From a checkpoint of a small transformer trained on Wikipedia: vocabulary 1666.
Each number is 128 + 32 x the weight over the matrix's rms, rounded and kept within 0 to 255. Layers, rows and columns count from 0. Numbers have three digits each.

# layer 5 MLP up, 384x192, rms 0.13, rows 42-66, columns 0-191
107135115127147123165046139120118130121100126161161083111127117104104183069138163126119128115136145120066143050091110146160206127166126139132090102089130130136240082164107098118125156137109103104082159128113116160088183151186147135130098193131117157103173165139147150151077092103169173198153073095152133072147154107195099086117130106162156170131148131133075110110128141131140101084161133102126146159100106118158100129116066118122123151088094123177125188200117112145117197149092148114151190087135150122089131123119129163120150190146097154089106152119146160145117133119146169075
107085119173110145191162156116131146145163099140072073084114145127122150134163105142189118158128170107144126054129078173165176182114164135065108134138118141104107149128105132164109111139077153176184153180120080186045121164169111169098098127090111096122203148076118102138152124137094108105168161094154097131148111101060167100086125118147084065090108095110123108112151153100119139096130065165197127123129097132145156135133141178175099127107143114155092140104118104164118069156130136105195156130143162068115119138125185089128101121112109169116111165168071137090117121063145144092
133184164114121134126069094066125079100129120132131099112100141226120098115150092176076125093138166099164141101156125186073109093123177146142139080107144124108139093133127163148165135148128101126150184181108103114188123155152153067121169127195154195108159104155118123059158131132118079154095154154148146103144117099178097079139168131124075150086156165140068144104081174118150106142112173111081106083131196155125102128205106175140191121108103145103129157115147161075110142156134094103096111125141110088133123116168168183137181101113099097057123142167174107138107089067068136084
108160175134145164132162114101044165128128145170195085151129142107081164106141134137111148181114117164154080158144132115118163149172124096135134154121172181124171112176121155082125141088143070140149092132142122147146100103109105054160162073145082121125123121114098103125097103133082144145150154128156117081110138133141134139167093120142179084103131079126066140168132131110098094082103150169117164132148101175118173115102095170094072114157156140149144098182099102131147145104186133124131156153155150121158180085113179112101081161129161093100103157092095123116145134097112093141
178091129132144072116129099152123102081106147211153113131093107181146172171083135118112099083075185149176171080106100175109159194143121127128079130182169074115205182129131132080175106131123106128143131144128138122130126083128184067120154098150089187140104098130132158088134089178150094122081132103137106126078125158136132126161184157105145158163144135058079142109189102131122112170074124053116092094159113082090164154116098182188188082132112156128107134160102104135155107126098091169134133157183124165113138118147145138107111074142124137159130161187194116128083131114107134114
138123101088188083155094115157188092135167159133165102122119138135159132146179134155138114138123109132112165147104141098083115128139185129170163117150123132134082102181145156135124076093139111063097111189157078116075160133098091164140128107156148175122161096192118074135132099102100106138132089128083126089138174099186133225117212121169155153170079133173069127178133126103185100108136122120150155124104135129178120163118191095123122185145095122187126131146188097139112060092151056139164135108156147149168148089165166134120112045147070168073138111151089099171060117133111189124
114059110095137161112152123128151126135095109184158110135136145135095096165112101135097134122168170154156166101171147130134138102133114161101063112149100125109120152107175081120164095128177117125099114070108139106118207146138108153125170131191097117151092137133121160172156119039135161168121110116200169133114115096135146146081124113144198111159155141143097151129147104110114058170177197034144152173125140131125118119107141128149161064126094119104144117111135141110208111091176153116123101166108136118193132129086164113138187154128118082145122162126212117088132134136141138122
167121154086124155168146114149113148041094143153097102117144142145167105117094177138126095167131117150145191114169083187152170104202129116163118069093144054169146121192196145092099154093155078075122116052098142084136100088180156068119133153154096075162145149125101109083141127111086155148093103084152101101158146173136078161157084188106173123028100102112054143176140093088140133133155094137156116118115112112123094162149112081108120129085161136122166125161120128145136123130136136142055117142179134196156115077092187094148111092049159166153148136106083116155102155119062100175
132162140088147121102116120138147144125115108123140096160110153096123163170059144121159128187115105127121137119146185097161098066132118079117110059109134158139177135119178115092111155118068181128173106173193074163107196089080097169136086063135147134052148100123159109165082118067120130085110068100113145149161107175108171138095108101173168132086127143143190113099132140143195128143128162139071094145103152134168201129138121111095159140131199103163202140101134135118094127133139070132111167148166100082123082147124102097111132148121076102112125107060104078138121159104079094169
111131139181120125176184166111138155097090070158086117153169140148113142150155140168121093107139133101154151118149147175141036094097132130128171086088118122164150118116144145105114170122104168123103138049112101131082126157169102118098155174135143144137130107068134083114137086165131092116114103121172103118103055103135172146177149080125194119160088061153152105106103120090108130146146108090135078114134164189087147098145138179142099156182139116089114141127115130115126173097085156162173139118153117090070131094109109159118101151093123158074099131088143129145096138137121134123
118193111163135067119112131135093124123127159131138134075144143110078057179131140064151122092120168093103142140095132121130122136158060103104136173177153124124147118127115139130146113061191129129128080145155192148178101099065144129134151144118155113182114093175095152094141154187117152187118116088167183111091120064249137130136117119138095102143114130112113170127089152138109107141146161150161096146112156093165138090135140148154062095159123113126130177107156133127150167058129053173164179156130127128150109102146117117125076105135122072113092125139120121174120092102111127106
093128144093090091116157129112189116108091104073165081118129125177152080105175107096081106156162163076126140101142166221103111088125179117119151069133133136148176135131132043074079215129166136094154166141094154104123183147079123111164147079113176082138092130150087134142115126073095118154171156100171122161107071108125087117119168176139098171119139130124106121137095093109148141163112157115111152166185166175123235111159219125097131096085139147166064123174115107135079152181146050104148095198084144129111126157131132167105138085175143090103140157138114139101098144154129137146
088139116142132140114096146147092100102122160197061139099177116137075136159102121068150124112152097155092099104127105137108127157120120083127163142115115150105137163145140162124067168056143132111145175077164172113109108116086130129106141130204090125102137125129087150189112095097084130205185159076088157121139171100117082153187112126128201118100134180096058187093117131163159141132071122087107148092135110127139147124160149121229129130086124179117130163142121171095136178116124191139050150159092063046173106107140159087102104133169082123154142128124083107156097135130148174134
148130169151140098119143116119174129160194119105123140082118118134154109095123155089075138102159119166076085108140137124149087115123072149071044096126124089197183129168080169086097137126133095175069087091172172118164170181127154182111140123139164108108130118075122090165148202119103144150120148133115113107143095101087152187118143182119139147083154082130133117127114165119090065162181111124097140130059153193064154087191113118119162122148149120103128145100086084099134108142114115147130110155068084126159109164110143130077124153192183194112095115126194193126171135101108129152
090070138132170119197153093151145179169103097164166163145153082121159145103202154091100128179061146164168117119111109148113083194134124153102156159131124144143137152162110103135147070184153135147120077145136097147130153123102130166153093146118125106117152060156128121135146090114141068172140204182122133135114123170067107118110125150186179115157170163071131173152115154118159082122196165059170123132069080095142174074085185111137149120129125046135130137157097158114121102092096083166195157170123113155156124166101148132138052124147120108160128069114150102079147107130103137117
160131144063143104124159103092117106133128118125145142167168186106100142103172122130064182092110188135117075109089175136130135130124111035172108113132204114077140119121206106132076089148149193093127104141146128151096081195155156113109112093098129110089140140148111180168039166124140130149138130158146128175131082090067087153120119089092095141132072097166144177160124054056089147147107111126192163160070095120122103109090176149114112172072094204101145160169112189099120135127143192136185151133097097111143111092124189153139133142130138106140045137181158132069120173145095144115
139128061124138125099087168073143162131109109143178117082152056120129099095169172098105089108096083159203134111106145097148099127095136126166107155050174116159158070168152162131112179166121098087087159098190101059147119126105113142119128097121039118152146105200084184141086119144135137154085180123159170128168129095096080148139130132109130122167100156050147202109146109141120153131147132148083089062087140096106094106080121103103153156124090158117187153140098107141121147183155155115166126119092122148109185094105077126068206138145106100135151186169152119085162121145193096127
104064097119167139145118115161080078169138120147189144164202136125139091120136097135145136170115135126172151098115112145132084108102040132106098148129128111149133151151159171122166137173124205139126135159111130105121145180123151080172107132097105133151056088150174080113117153206095126135134113133196183148122145132091124082099086110146075152134112096183121140122099061167108152097167163139105200060113122080141157135166130105088092096135177070139118147125150157166122121144144188199121131106080125179171107107135186119144126152124153139100188080125150117128194116139162122038
143125142190116127145135170202136154116123188158068188087114078137161128116187135101189176113080130176140052131107170147118119130120080127168123192110188097125057164156144097142114091136161171056134114106119161125133107103159168112201138153099110158140062107073120103141216147114112128067122096149172075092134149150086221143167084223137174116134155169117077075137171179156130095150123158140069148177092183107091116111128130133129186100087135106141103099109124131066150138109123109182151127143158176163122114176105087150154139106184092073108129117161092117125094151154113111171
102155102094088100143113200142136078107177136106172140097157121139082136114132132153178132170112134157169126159159150114040083128248057133196091124135153187162111122126177121079136145089149105162132126090176152068106162108115158122123145087112129108087140110114139159112183179153099108098125128145143138159103119116114138164117103195123125124141110067124100141139154127122135152146126120145113215104087118115158121094114107131165108081133123126134195090208168132140071043170139112121149181129104119114139094150105085072145144131070135171132156151098130144177147171128149140124
139061153117073099137170163115093121093117154123111096115175099091098164151155128090128099134127105134100112114174098152071168111095145115100168106159127143076123117159153120134155128111111130158115141132173122160075130113100054080128108075147159134076182150073098114154089090118089159086123126127103171141128105106089101104181118152120162163062158119147099158168104129183123115116136143126114060104168126058152106124113153136151129167152118090158107091157094109114108076109178142136076081153121131100165175108109150164158103109117094090163161093202136169152121186079135115100
142206144182165110112135112116165120091108178166152168074147102067122135121076149106095123143123103110136180110104185097149112127104080110141128110178121155124121056131093180170162086130116127170115149150092112060082174089151091137151173145160119106100097173168117135101135073093162091159175162126176143136121109086148109147110093146131150136079161079123154111087179156135070188127050150119132108135096065115145164090102148139118123168120139095136144120036120099091156141166000098109141111148166159165114151097161184093113131156158146103159103103154095093126095072127135143165
164157092105165116133114098166131093070115115136124127093145109165134132136100128147165187196112096162148150109105139183088181093145123173210133077113085144081068093154055127127120107126142145156118128145159082081059133140133070202129084098053131108149124118167098195164140128094138115103169163068102142117127169141130156156124057077160112130078078099099106143122123126122146168121095153157127116095115129154088114123126146111163174111159124152111113139110102167149147101155078166137104130153133094151101166102133164097075102115106113104105067098195081086117054095126158088150
113109093133184114135149090191112101119074124183124059080165121151135120147109123107134231113163130145160158148177122157042123117119172088167097150148117139141105165195093171125188109165116150113119130114170141165172212132154154066149106111189095148160120160158133142140143077165158102084118132111109134186085155181111124102169153141167127115099214184118119156171170114161121119134114156114150156147151166084165159118167110082113063154095117103065121174115121199151088081087115164111089127153144133134123138128067094145101130149142098136078086134134090180160181119172133160147
110129096101129142104103120134109164120132153080094123124114154100114087178198149142124141080084101104125106155192059111086105123083121141133109125172164185180137133108123142099145150096126092088124092119170066151143105126098126095104060108127139137142066205144060125152115157110105142104129168169163081155180177162121113098204081132093162138118148108124110149097185082135148072060123154088144128114161080157160127172093094107159092109175087089107079144147122126163159069159129155088107141098137094131121174160163139162126110123157109134158149215135131188102214143116126146133
# layer 5 MLP down (transposed), 384x192, rms 0.177, rows 42-65, columns 0-191
091147183188131106123116168063103052165148120164055152125070144089157110120143126115146165075100085140138072136110074138132164178116104107156143190070138117090059145148170168077140191037095142162143110193155209135115175119132117121157106104140096101145107122124127112034124083177159151081131163106127153182123162106105159130126148130138140121128122098129108093128102139172183154197120163145134073087114131066115094131111121143159083158117099078169157170164183123156096067093128112098079139138114092152081144139118138102131127091118163130108112071154100094073165167089126077130
145166116154102089149174132170115091099100120165077130212120082136139122130130112155166190118124164126163094164071210086147143148108170116091183145140147100147117103138131122171147148115153121167142081139054184162088100122129165159171103164106104128098140131130086121103151130129107136146101140129174138194180144105077160101122144140179026146172148114151196081112116124112137130125144122129067150101133101165139197160146118117105081150147216107130055106168114175142117151132145144101120121138098109136156134079095139162104054165088175133093110090106098192111191117129124169111
145147082092103114112164080146153142128083096133114116118142094132084114103124097124133099150115131137082108104167119097143085160109104124067126061117098113143122094136121085084178125148191166072144176084089032094110190190171084108121138160135128043091128155113127145128099116124077101139114095171142082140100061127118089101166081092170101074161151155182125108135041092124131134110129126137105134140145104115200120119141146094174131125117120092156110125123117136124137075099133151172124133079164151149115103112163158134118187142122110104150153123099106095106107171034137111190
156111132117093090150094110134165113157139060121147135150151133154062097125096205095116120126073145093140161125136091147142117147069114113096180124210116128075116132112133134091180118189116110091089093081116149158124164139147135085128126148157116149135179104157093123093058111151111123118179133146172108127093207127136153184162064104079096169137136094095106103049123159138092107126136092167124130169077149078108104104107106040154161138135118109142132128160168132130066128109128155191099117130118163142145130153106144128138087092132149159127078089108121131045096141151070122152
100109149150179084085164136079166104088103142092088164127113146111070156136137130163099161150159137120158130138145118114162173127167135135099139126185100177177118116104139120136165128147150147136190132155175061114124131134085105158071142056123058131145162115157187125087087131143122138119138095139091143119150100149094131143113076165125155114172207126169086065089092160090090221134150102046133129073156143180147102144198123152119119125102104086158153143089064181077152143112141130115068137095126167126075070132151135110145205143157147085147195098102084086110160129113087151097
200078132122129161090085110156153096187097101145143127078119094133148115074160151188154107069136121116166151113157246129091155117097145177139140180137133133119162130151133129099131154070146082162083129141136042137084155078158104114150076146216066163107134186132111137172136178178124138166130150146121164161120102178139187143145147128163099197115147160057109119128085129106144134083111116171139156109124152129102102140148075067113139120125150139159147121129122103138213109159151133165104105132215108111128139150121108151063089098093181097168106100112100107108156083114160137155
147149113142164158129099168121090095129098116124156143133084184085081179139131148101157119126114153165093145125168130104149124190147125166167091149125126162144117168105107155153118196137105160102111159189147143146127134175172114177129177112021143191167146216117126116097214117122141194109080078149103156079141147109119180169133073118174091146101101152150112111129102168140125119133110170111132161162091189108140137183152060177124098119108126101149129141117136128114095139084091169142119135166119112132096149157073086104137117130167111188102078149101138143122137099106102093149
062181122119145159157160105091167138116168130134136150146144053107127133140105129134184175085095169111167133102193151104147096074104119170099148103104135150164081098105113137115181122209136120153156156191106130095102123123162149219115143155113101122122170084131119050213104175127153145162133144150096098178106150079146114133147076131173106119119119144096109149174172124114110155112116099115064164148129116106152123150112066105100139136129125099122106140146142129149158124117150145174133093132127063169138043106112115192131083140174145203047095187167123137114141204200121121124
092087142120156117123157166086162158110115030120154131086118142119140128106154132126146090111097117137142169127120126139167095149112108176086148128180123113127175151135120127078129112120092107117111182048073096123165150129175185168130110107134160162106127127105140172143129158101096107100139136129134127117106107079200107172147211123175240113105118136132136132156111161168118144145098112185166056177085135091102068135121105126157163085096067130149089109143183121093142114118129128096118121145091110151102109162145138141131122121213175164193158123139178109145144120178111099223
130157160109156130099064163097140102089099164118138131136159125108132114171149108131133131124101141140117112110133156130093083118127168169037066116135118120089105208131121093100135093204091112113089085134106189131107109101174164140123124098145118119089145151093123140160114118108089185118185139102166154146144134146078126095081095100141135111133086128161117143061115083147092091185090111145162145182157140120094105171131113132197132079082115187111097113087089135143105112109125164142188102159098112202150179113129154121057158131086110086110159198108097172141139131146129152100
099152135117194203161145108154106150137138101139106127035102113105166185162147123115147073159133214129139193177103112120131146083101176141099105144110074090117123127133138203106064108162141108118102097122124102102139104122101117114080143134134068080121135159138098148056117127143117130120126108102116109145174101180149133143210173116120085153132062155117098140165144183153105191161121145134119138148136173100100100118129173117156132161114201118148099205167097171148137138146130120123111135127123134160080100013068125106115179099128127132172142179118157161142140148095112085132
100115103095133156100107129151036092081120073137140151150143136152096137128148163128156174163091121101168140153194063155165102172124116072097175120126122176077112138154138165150122160139157124103138114072094190072165096145118095148112161134113086130142151133130058147147141121159147160205109127154162182122137164088147132169161112108091179049135062135135125184084176157133162118113076083128101134101114142138084135124121145181157137175117065070165171109133108134095168066114072159113174151128167131101211074144116162079157090158137149133125140124145157152151123096181097125167
109110134185124148114099107132067103140074112105119087089122081180153118090182039130158137132146152113185090123194117107128133089161132133122115099175109138097171114106147150099137138207114139108091121111165157162132107097084186162164162128179124166108072137182186110108087132120123089167093084182162127148146112151140175076167087112116112121104047087148123104128109150112094140170165130076128184137152170127150094112116077183118127104132119107174155183103170166155080111116106143190103093172160144147117124168124062157137092129138107075154120109101102122101099118099153089099
164152114100118153139169081133140109123113086150111174120066131173094126109188152123143151108136131091087134155174132098181133142073120107143100172162095082137135101142129111091161146112090116089171154171149127164085112146087144106134078134165117137104145112163122115153053095088120144180070143131145125164124042110113169126090103144118067119150187052153142170152079136074109127144170114132142126111149091117078168124085098115128199126189110124057110120187075151069141185126168146204134146131065133174106142118182178130108106185189178118101113146081107162151094177111108118125
084162126136127106112140096121152126100112110090061112150092122110153148134116141096152130086179183125133093096052100115074108132134064152096154115165088132095136115111101141125134104093106127130174122101128110136111113154123144113129117134112167118109155134126128060050135168192111105105155091136082107122154102108101179129082062095105057148104047084103072124084147115112106108168099123179056112139114136126088133070101080058080129139099129113085088185136129143126131161109085168120125074132099151161115084100179122082077196159100168107115190156093081116134108199110086116130
145090160125104129152123210112105106167103090204139188150089128123139177123169117101090163098093090129096130150125128138118098134111178207129161139229104124096140131060189149138160159173162172143163095153152086087065079153158113148094151170137155093071075112084096158158099086117195200207156129120106124118110161173115176161149082119150171148132138104094128158102168110149098100159150089065142143178150168126087114112082168156127151148132134086139091128118182125122141066168089135128160144098137119105149154170144054087128140133119152081154166037136125170130124130124110121146
124164121124074154041109159098098112147046149147154158111076113168120092102177141132092138127153083068156116145140131134176165115133151125168145169108146091114153148123150114141100129163156139106148131075179117076117143095100142099104103170080089115121133099180121119085111086117106111171118144081184210149087173194148099150097151062110137113089118160143127161117093166177140121111147155147119110158060136117210132057163171157086112129170113132138188070106128123153209230116099143136155138174140131176097192187110162061177164111085060131125174142142075064102180059120141103122
049201127098107125115166139113125175090100172160148155081074148144129125168123111169142117116067119144179085134130107072158148139106138157100150108100147154132108168139154161121136161125151151093097107175143095151108169144162139139174114107125102088114159177130097162124174138144074106177189143154123182149129138161122147108144134144080099121072058188129123207174122094032166166125157144134130153138102111182142082136149143162152141104121088079200115142194132122179122165159153093097131171165143118170155126136134141055159106079089175092111161142096184104162123106126104163126
090092086130087102135116110114160139157116132088149143127134112127196086104085164139140124125115142102123125109204198062093142136162129101102159124175161164073032143164097113123081156183070060140142084156143097127089210117126186107134119107155158086113164148114099183137155107116118136078127097055156196088132101094068071155147072157146108138050152095167078140163160149130175142117125078103097084073149137114056095109129098091112134127166138140137134150177094127146053086160113123163132078121084124126124189074170149141090113153100138123125152106122157110144102128105106147148
136108097114091041130082128137124103155207104108204150132121133138163121087091095138143111093120103143104125079143122152143140120134134163115136140162113086124141183170144135165093169131150129100111198145165100205168136133168129111077168106127186116104107139176058132116161122110137143155085162101161148102124087126145175085105111046143109077101188107140117197165126140087109106091128098101156162125165120121218137065128133118099062167160101155141181136215195140161101110149120163082163120087090165106169132150166176107184176116176080088084160184089071083101096187098113073106
142132170114121120160097090125077178109122150114144125111060079090125111117099074091101078109138159124155144133113107130117116097134154105105041154134142135103143135114094096115100173091075110147129097092102082132174147052156151128121179104166096142167136145080200073112175083102123145097154105163154144156161141106089152159159107122188101115110095062079086151152193117083162186097163156126129126081132139093093104115115196102116171148102164120170132160182142176152175118131058091120125147143143129132155129131094176148084158124120130178131129103142113103089139100128132108097
060140141111070144103125121044143111161177174163120140139070129149146112101131153076175171139150142103112084155097121166141130122144104139156080112179169175104124131146073169127151145219146138161184105070064189132134100126169159124139179157077084129112182136182141102102154100031143135080095115117149115075148103079124142162131144115126160078067147136150120077082142152097110117093144194115106137146101123162116211145119119172169079080101148127154158081116113104114174128142151143076138220124124117138112161135145108150095103190103152122115119084151088058120197154088118136158
130111097144154072119137144145086123132113101120083108114138141164152154095162156161162131131139124086117152154164155142185135113108049133155048162167125082192108098127142147149135139189135097051149073097154170117194072123154126108122095113153133055138120171187154114096107071162179065110078144145148108065115180151122116096138077169167062125147081145135112155182108097104132120109117088128200131163082117124161101110061189103153141169127132135132166092147108100114119142168097121064128074126156126172117136134106131143178157144099145125125126135157092121173121068064136106154
192101109129120155081117092123113192128158088103128091168105145148149106191077110137126118164100135155086116144131128132083093118130122148058143151130117112117127113153119122096136103217126098162136159162130165148090156109174129180124114129164169097120145142153103138137132145117046128137166094159184167113108145000078081111104149120161062117122123144063142117138102066179114158139094140113135163185136095132169103150117119079122124215129143139084089167111136177110151134079095191131107131163121149128197100174151180115088110085104145116117118123116120074159122109127119120061
# layer 5 MLP gate, 384x192, rms 0.127, rows 43-66, columns 0-191
067142104132103162083083160051109143109087134148172112116191101108063079128147178138161125114167085069156143121113189147107118116091093045184103096087134134125093163147119121101093173215077116110120196111167182127137105153143116113161100075122142136109171135057163120160164153115138076148161133111109101135126155139183061155174077134148128107067077085104093133143062107102169050177151100147168145121094132091140160116140144160139156165125074150111119108130104124107107117087143100164104105164046138123141142148134064124174095132128125124148112185081134049178058159113106147136
193127113187135108164097116120093132147142165102079139164106121106145128123077117112179183132097093103171137092096170063108111147160120103100185184106109098202108095141094128137147151115113133107088095124122138147113153138140127178169120087164119174105149095124111089163083158155148089219124113072102136092028121189145107139130087105110130141114183156169120120113207080168109130146118161118099081157107091055195143070126148127148160105153134164080171130162080123122140067119139110178122130151114130140169126129146119144122156055089147156147145161133116105082103190087136089132
117172113118095115149124188151155143142116121129159141078185149130105117179187160074173156130091089142146214118156096161144131139152150143123098117172105132127166126116165150071161164127163158096135136098123072109170180148128147149133114170132156152140151095138105146144089120077134135127163055076090140087100129129129141141156097146154137147084113110123169204125108117112124087135137142103120121145083122155155138149108137123145145120094137166111120101133152099121031200116175173118113100091133159105080153136146141096161152156052088120170154113203150118066159160164086046143
104104085117105154137152158168150122118130053057121079141136115099154122141114140144103116180154110173120133160191104145142116143135124048116142145098131193193130153154133099150135128088147083149118100167139129152125144106169218171147143157159135093051166158124130120127142129157146132085143126118139102224139119117124119135068111119099083137155141123140119156164087116155131133097141174174162154124135083072114099092119153117098095150133115123094182129145110127136146163123186149154167117122136146103168159127133107093168106149122140074145097112063052181122177107177143193152
171108107100132125064134123186147153084184108132109124137144155201176102127094128090118120144100074145135148145136109122160115148167116189118091107169175143118090125168074107112105138121180190118155137125159157165142143107183158044168144094191183141116163091189138130110069116161148166135135148141137106136110094162161149092093124133147163104078197160108139143116149129163113098166043133066132130127163125139121067154162107145103092078118069148116144041113084167198084154170129170159100110102178110105108096152126130113065112108121181152066132082123103149172141118127177094133
080105152131097140171195090088116142100120121107115104105104143074081079098090096073113116100097123148043186147105082070129119148094152189103123098142115178109129186181150134184150159128101178113169100127118135159074154107156084142087183128182101165077045185119135068088144187077134093101090110199121077137095148120123126177101123120136166130121104150163084091117111177167119164105122120126135161141139086136138070096118148197144197058109123077130128089148150135129115091111125137111131121127107084129153143127153134081098168143153089192079137091133200112106128129079160171159
117121170098065134200137189148145057096160099150122139085135125076127150187125104127133107157116090110140128083194138165092115102113138155152107137164092132119119161142105154119207107144147104108144112168098066144111133165085153115176211162161167107140163123104186067129142126097109126078163115180133209104096118132129155123179196098065070203129150138089165064097105160192155169103122163137120200083125092135201131100145125146116076120145160129102121128151167237106142058116079160096157102110087087101141145206173117112150140162138139112103178153167112111143120112102173139115
157132078124115115073131110100079106103105115107148127128158130118188083145121148088136082103130105177152111053106140116175150116100067017089154075092167187185144141190106161124110147138135100095160144136149128141189197136149144187123132153076165127108102116132114119141111107147156150064093149159126179110149153112093104102170151121165115099109139128149134100093137117102137021150072132193104153133114127139110173067105077119072138090121163191133187134205109131138098113136107137073114112166112119090166088155151107084127132134108099092099106104141063128081123159089087109109
129107145083114155092133121150099078164154078099111180084132128113141090144164156172170196132113109137132166079119155065159095140091159145126116139125154156124135169122172135124148148161126155121117116168193179107150085154185065102123136099201141119142115082098112149167131148143103148094087142142121175122174162143111141128226058225107129126093129106165082095096152138106087104161090123147147151154089135108129128090148168147108141099114107085137122110161070152067116122162174162118116071198097151162151168145088129173129132154062093157133120134123152185122135102142129085146
112065121141115130100150173136100155120119132109133122096085130179134162095146133144187134108132090130103108091125134147105081147082119149117165119112081131090091134102119134116104107149119120166181133077151167102065101140122182129098149132117132174153161166083150076145117128196115104182118135156108151215116187156111145190108161109067116115146076146131175110125085123131150152102109083140150140094147108123079122159166197112064136120095112124171114164032103117099104084111114142095149104060178118129146109077134152144129170124090113160130129113080108146059182125147110154199
122103087166087107087088134128119090114108084174152110142183163039088161146088158125187107066100166105148158202093106166184179151062069022099117115131118152138122096147140136077134144155145137093148077110112136116168072171194119169184105117091131145135116191189130126123160145122092171153113101120144140143155099177143151212153171089092192111125095110104153093128069091171182103099144144139074126098130170161179152147153144148103189143183127116113168105170081142091164120086126139117135073099177110163133130128145139097095102133108070198143156091124133114151104119041116142096
125108109178133145165143087115170107184122127175151109086127106106153151071133100151068146178099130103111128071199115133092112108115079150147125087150132117131168126098087141126184090164155154077119135158036144177122166110128122143161124140090159122131122087140154098036121142121181156106104106119167152132159107164085185107054178081148096189137139116164128129151124139132131155176072098169165102137126155120101088123162103126084143017110160084092193152125093133154074072098132128152145092147170122140072127122120099135172122113151147141061103131076192139152103150089133116096
154129137147134111147128109086086122109154143124122122141109103168138113083139196126112144097124096129066133109135085068130111134091107148101143107129154081135163097152186101123128107132127108086143009152152121112144073087143123087104091114059149074096094137126171125063112111144153180096124127172145086171136150120088107134100155132147136146149107151122136127138126080087138171147171110128154164093110072202032177176186144175101131133121097095162172141149098055134120103098120095161108107113054147141138099099137089165139131140154163099131137159118070147025195116137090119127
120115090165138104155162102117135093158140135172128127147191132118219132146140129101100133071111139156098149090108113126105134098167065138122119081084108099035120086132131115086120157163127056128153136135133125143165158130119172079092122135126177209044125102107097132168131130135090159152149118068110105124142152101128116101073109062061145146069119093164174119112088176120101155106198143146096139143108145114125189098095101123141158119166145146135088153130144065140107121146078090100145188162125147146090129184179187155134149100160150189073133190072083113147058178117081140158
071150130119141141142156130088150185114166187069114141107135123090165075155071135124127134144119104108152103150152146108181130148131099087141155143091082081189125140097063136124145132111077166127151144138141166133136160096127138139159107159152136114123192136122105088176179126226137109114106101072136110071153118085153140127142143149128157151155119112104125115098166152140077065048141116082136082084115113140152161181168130059156132115179078117188149125136074108134166092108109154174126101093190142159119228129102174125111125135095150080044173125102214128140147116131141116103
114119148127135163124135173141140114146128070144165121094122099129120118087150117082149117123091110175106155099153124180161137133140157091160149087106137105177122104145154215141102185114144173107094073112147115072124114145176140102128151111127095123116131117217048068195100057174128138136045142200156157126171121086111093154099133154127132132113045086137084114115142173159093110094163138097104114090107100144107159189140150154127113105143119124096232101170165119102134091138137172169129122114137090145142175151100124086106170082124111146132160149129138110109144098151130154105
141180152129122150179083082114153168056150081084125086129129144096099137133122170204110118081148115105104116118132117098120159141159155119134195119150159092140138123103163133105088150146098103102159119127139169201103128098142128130079186113198137159075118132133080103134119153114204131125076148130133108130096123168157113160214152157129192105197150159092096156125124140137102133079139154144144094167142081133060123139155121106131179139147125149121134107101108076153150112107158033030096154131141130100112141092185073121111128152092158095093079172136154134143146151149123129167
123184115076114190133133126129150139124133132088186089100206109173112157097065102174115106143097188116158133134197122096140150151157111133111162091149033120139105134152096152153098092060067106172160149111186149086116178112071081111124108176111154087139140163185156157168127079135093200117134090133125159115178144116152072129125193127071160107098172100137119143097140098168116102161113119132210121096119137162140170146107146120089129118122068132109160140119127144129148120141153168087114127138062081085132144157069194131184146119082136206139130145134158115143092087142136123087
108192077199127133085095148141070138102116126095126136112115108137122145135156168141106202160104126160146126130085146125131144112172063157165127077061116162136107103156124143093152154136141096060141120204111144101109136142103140132121146076127113129116135126099132105118126114147034110068141140159133153101108123077171117091157092116128134160154078131111070159112217160127167162124093137092131112204142117110143117114163138167162116068102108055115228092157161170065088072163162167089040095182100142118140142117116169125068139157053129162109153141180144152163128124129113149180
082083111186115156153155128110111120090175114102118145080108090140099116152082140115158080111137124113109107126148120104100163074129169074153153095143160212104117122152127142171153144135091141137182122130071132144138080147112075136074126126040166069092076163121103137204139133134173130081126157111154141103113132090100116081119082146176127150093142107078131097163128183169144119120150155109119100114173183090101155094159168111136132136135121120139080172142093131167195117123124140139151142115129127106115139200129179136156114073127108122133107095170121076086093120113135094146
099138099147104097184069080151133163140120128113146160095101184118117130117126137115155094123071131118143100099160170105185105144158092099094093156154131177127095142141138158092102053161143129133059115111131131118102187087137063139071099100099060115067135175171146130068134127203155164075173154136103130079124145142183140171107131121089060142121112110115157130088160216188071094137101131123138118098102121049182105136089156101154107134089152053160157099087144210125184140169101164127131124083125180114091104079138139150122095084122154098153141130138128082120085114095091146100
172128125096107131086127151141096132055141165143123138156148153148150125140103122114135101183139093102113161153058163173131200133159072160171127089113173174160102077081195120111173086101112151178111152113154147103123202156158120123115089105166153127143155118149075129143143161072105090130105121134145157079088146104144147159106119147142154161162113124129123172102101167140091105175133160123109089109088121185149093056128137026094171153093076164145141180099052099131132132172170121123090088126134159153138171136087170098160139072069156108143132121105159102125109130149145160109
150143121134173159117097137179147137117071137130151147165173184104187148135098116159090161078131133098163104107141121187107135107148128156165141146085131132155110162147119107103147095096063176130176161150132157177189124136090121144127115129110041087119121169123096093137165127155188106123153143117132099091113094075082069112116122117143134163136145100113088099127137176053116104127093150082135135146159154139095125153128132081108168151133124086110157066178119108146140118169105136135185167171106126029163149137136163158121100151024106124192174158057132120093135040087111139170
130140099087179140164106176153102134106087102182101140109157160128098179145123146096146075094101138121095170075075206120065146137153168073137108189131083099141144122168128184156123172232124108166152081153110093113144134119109147144117154128079164158122105037084146180102153143172156184131145105140135160141134128067176156132052156122216107161182111087123096119110150131102107105151134154116104087109119154115118086067134119155101236154120085128151145136149171159129133131145057139166099139136124112144178153095160132065168153106135088094129112115138078073140136130097129052016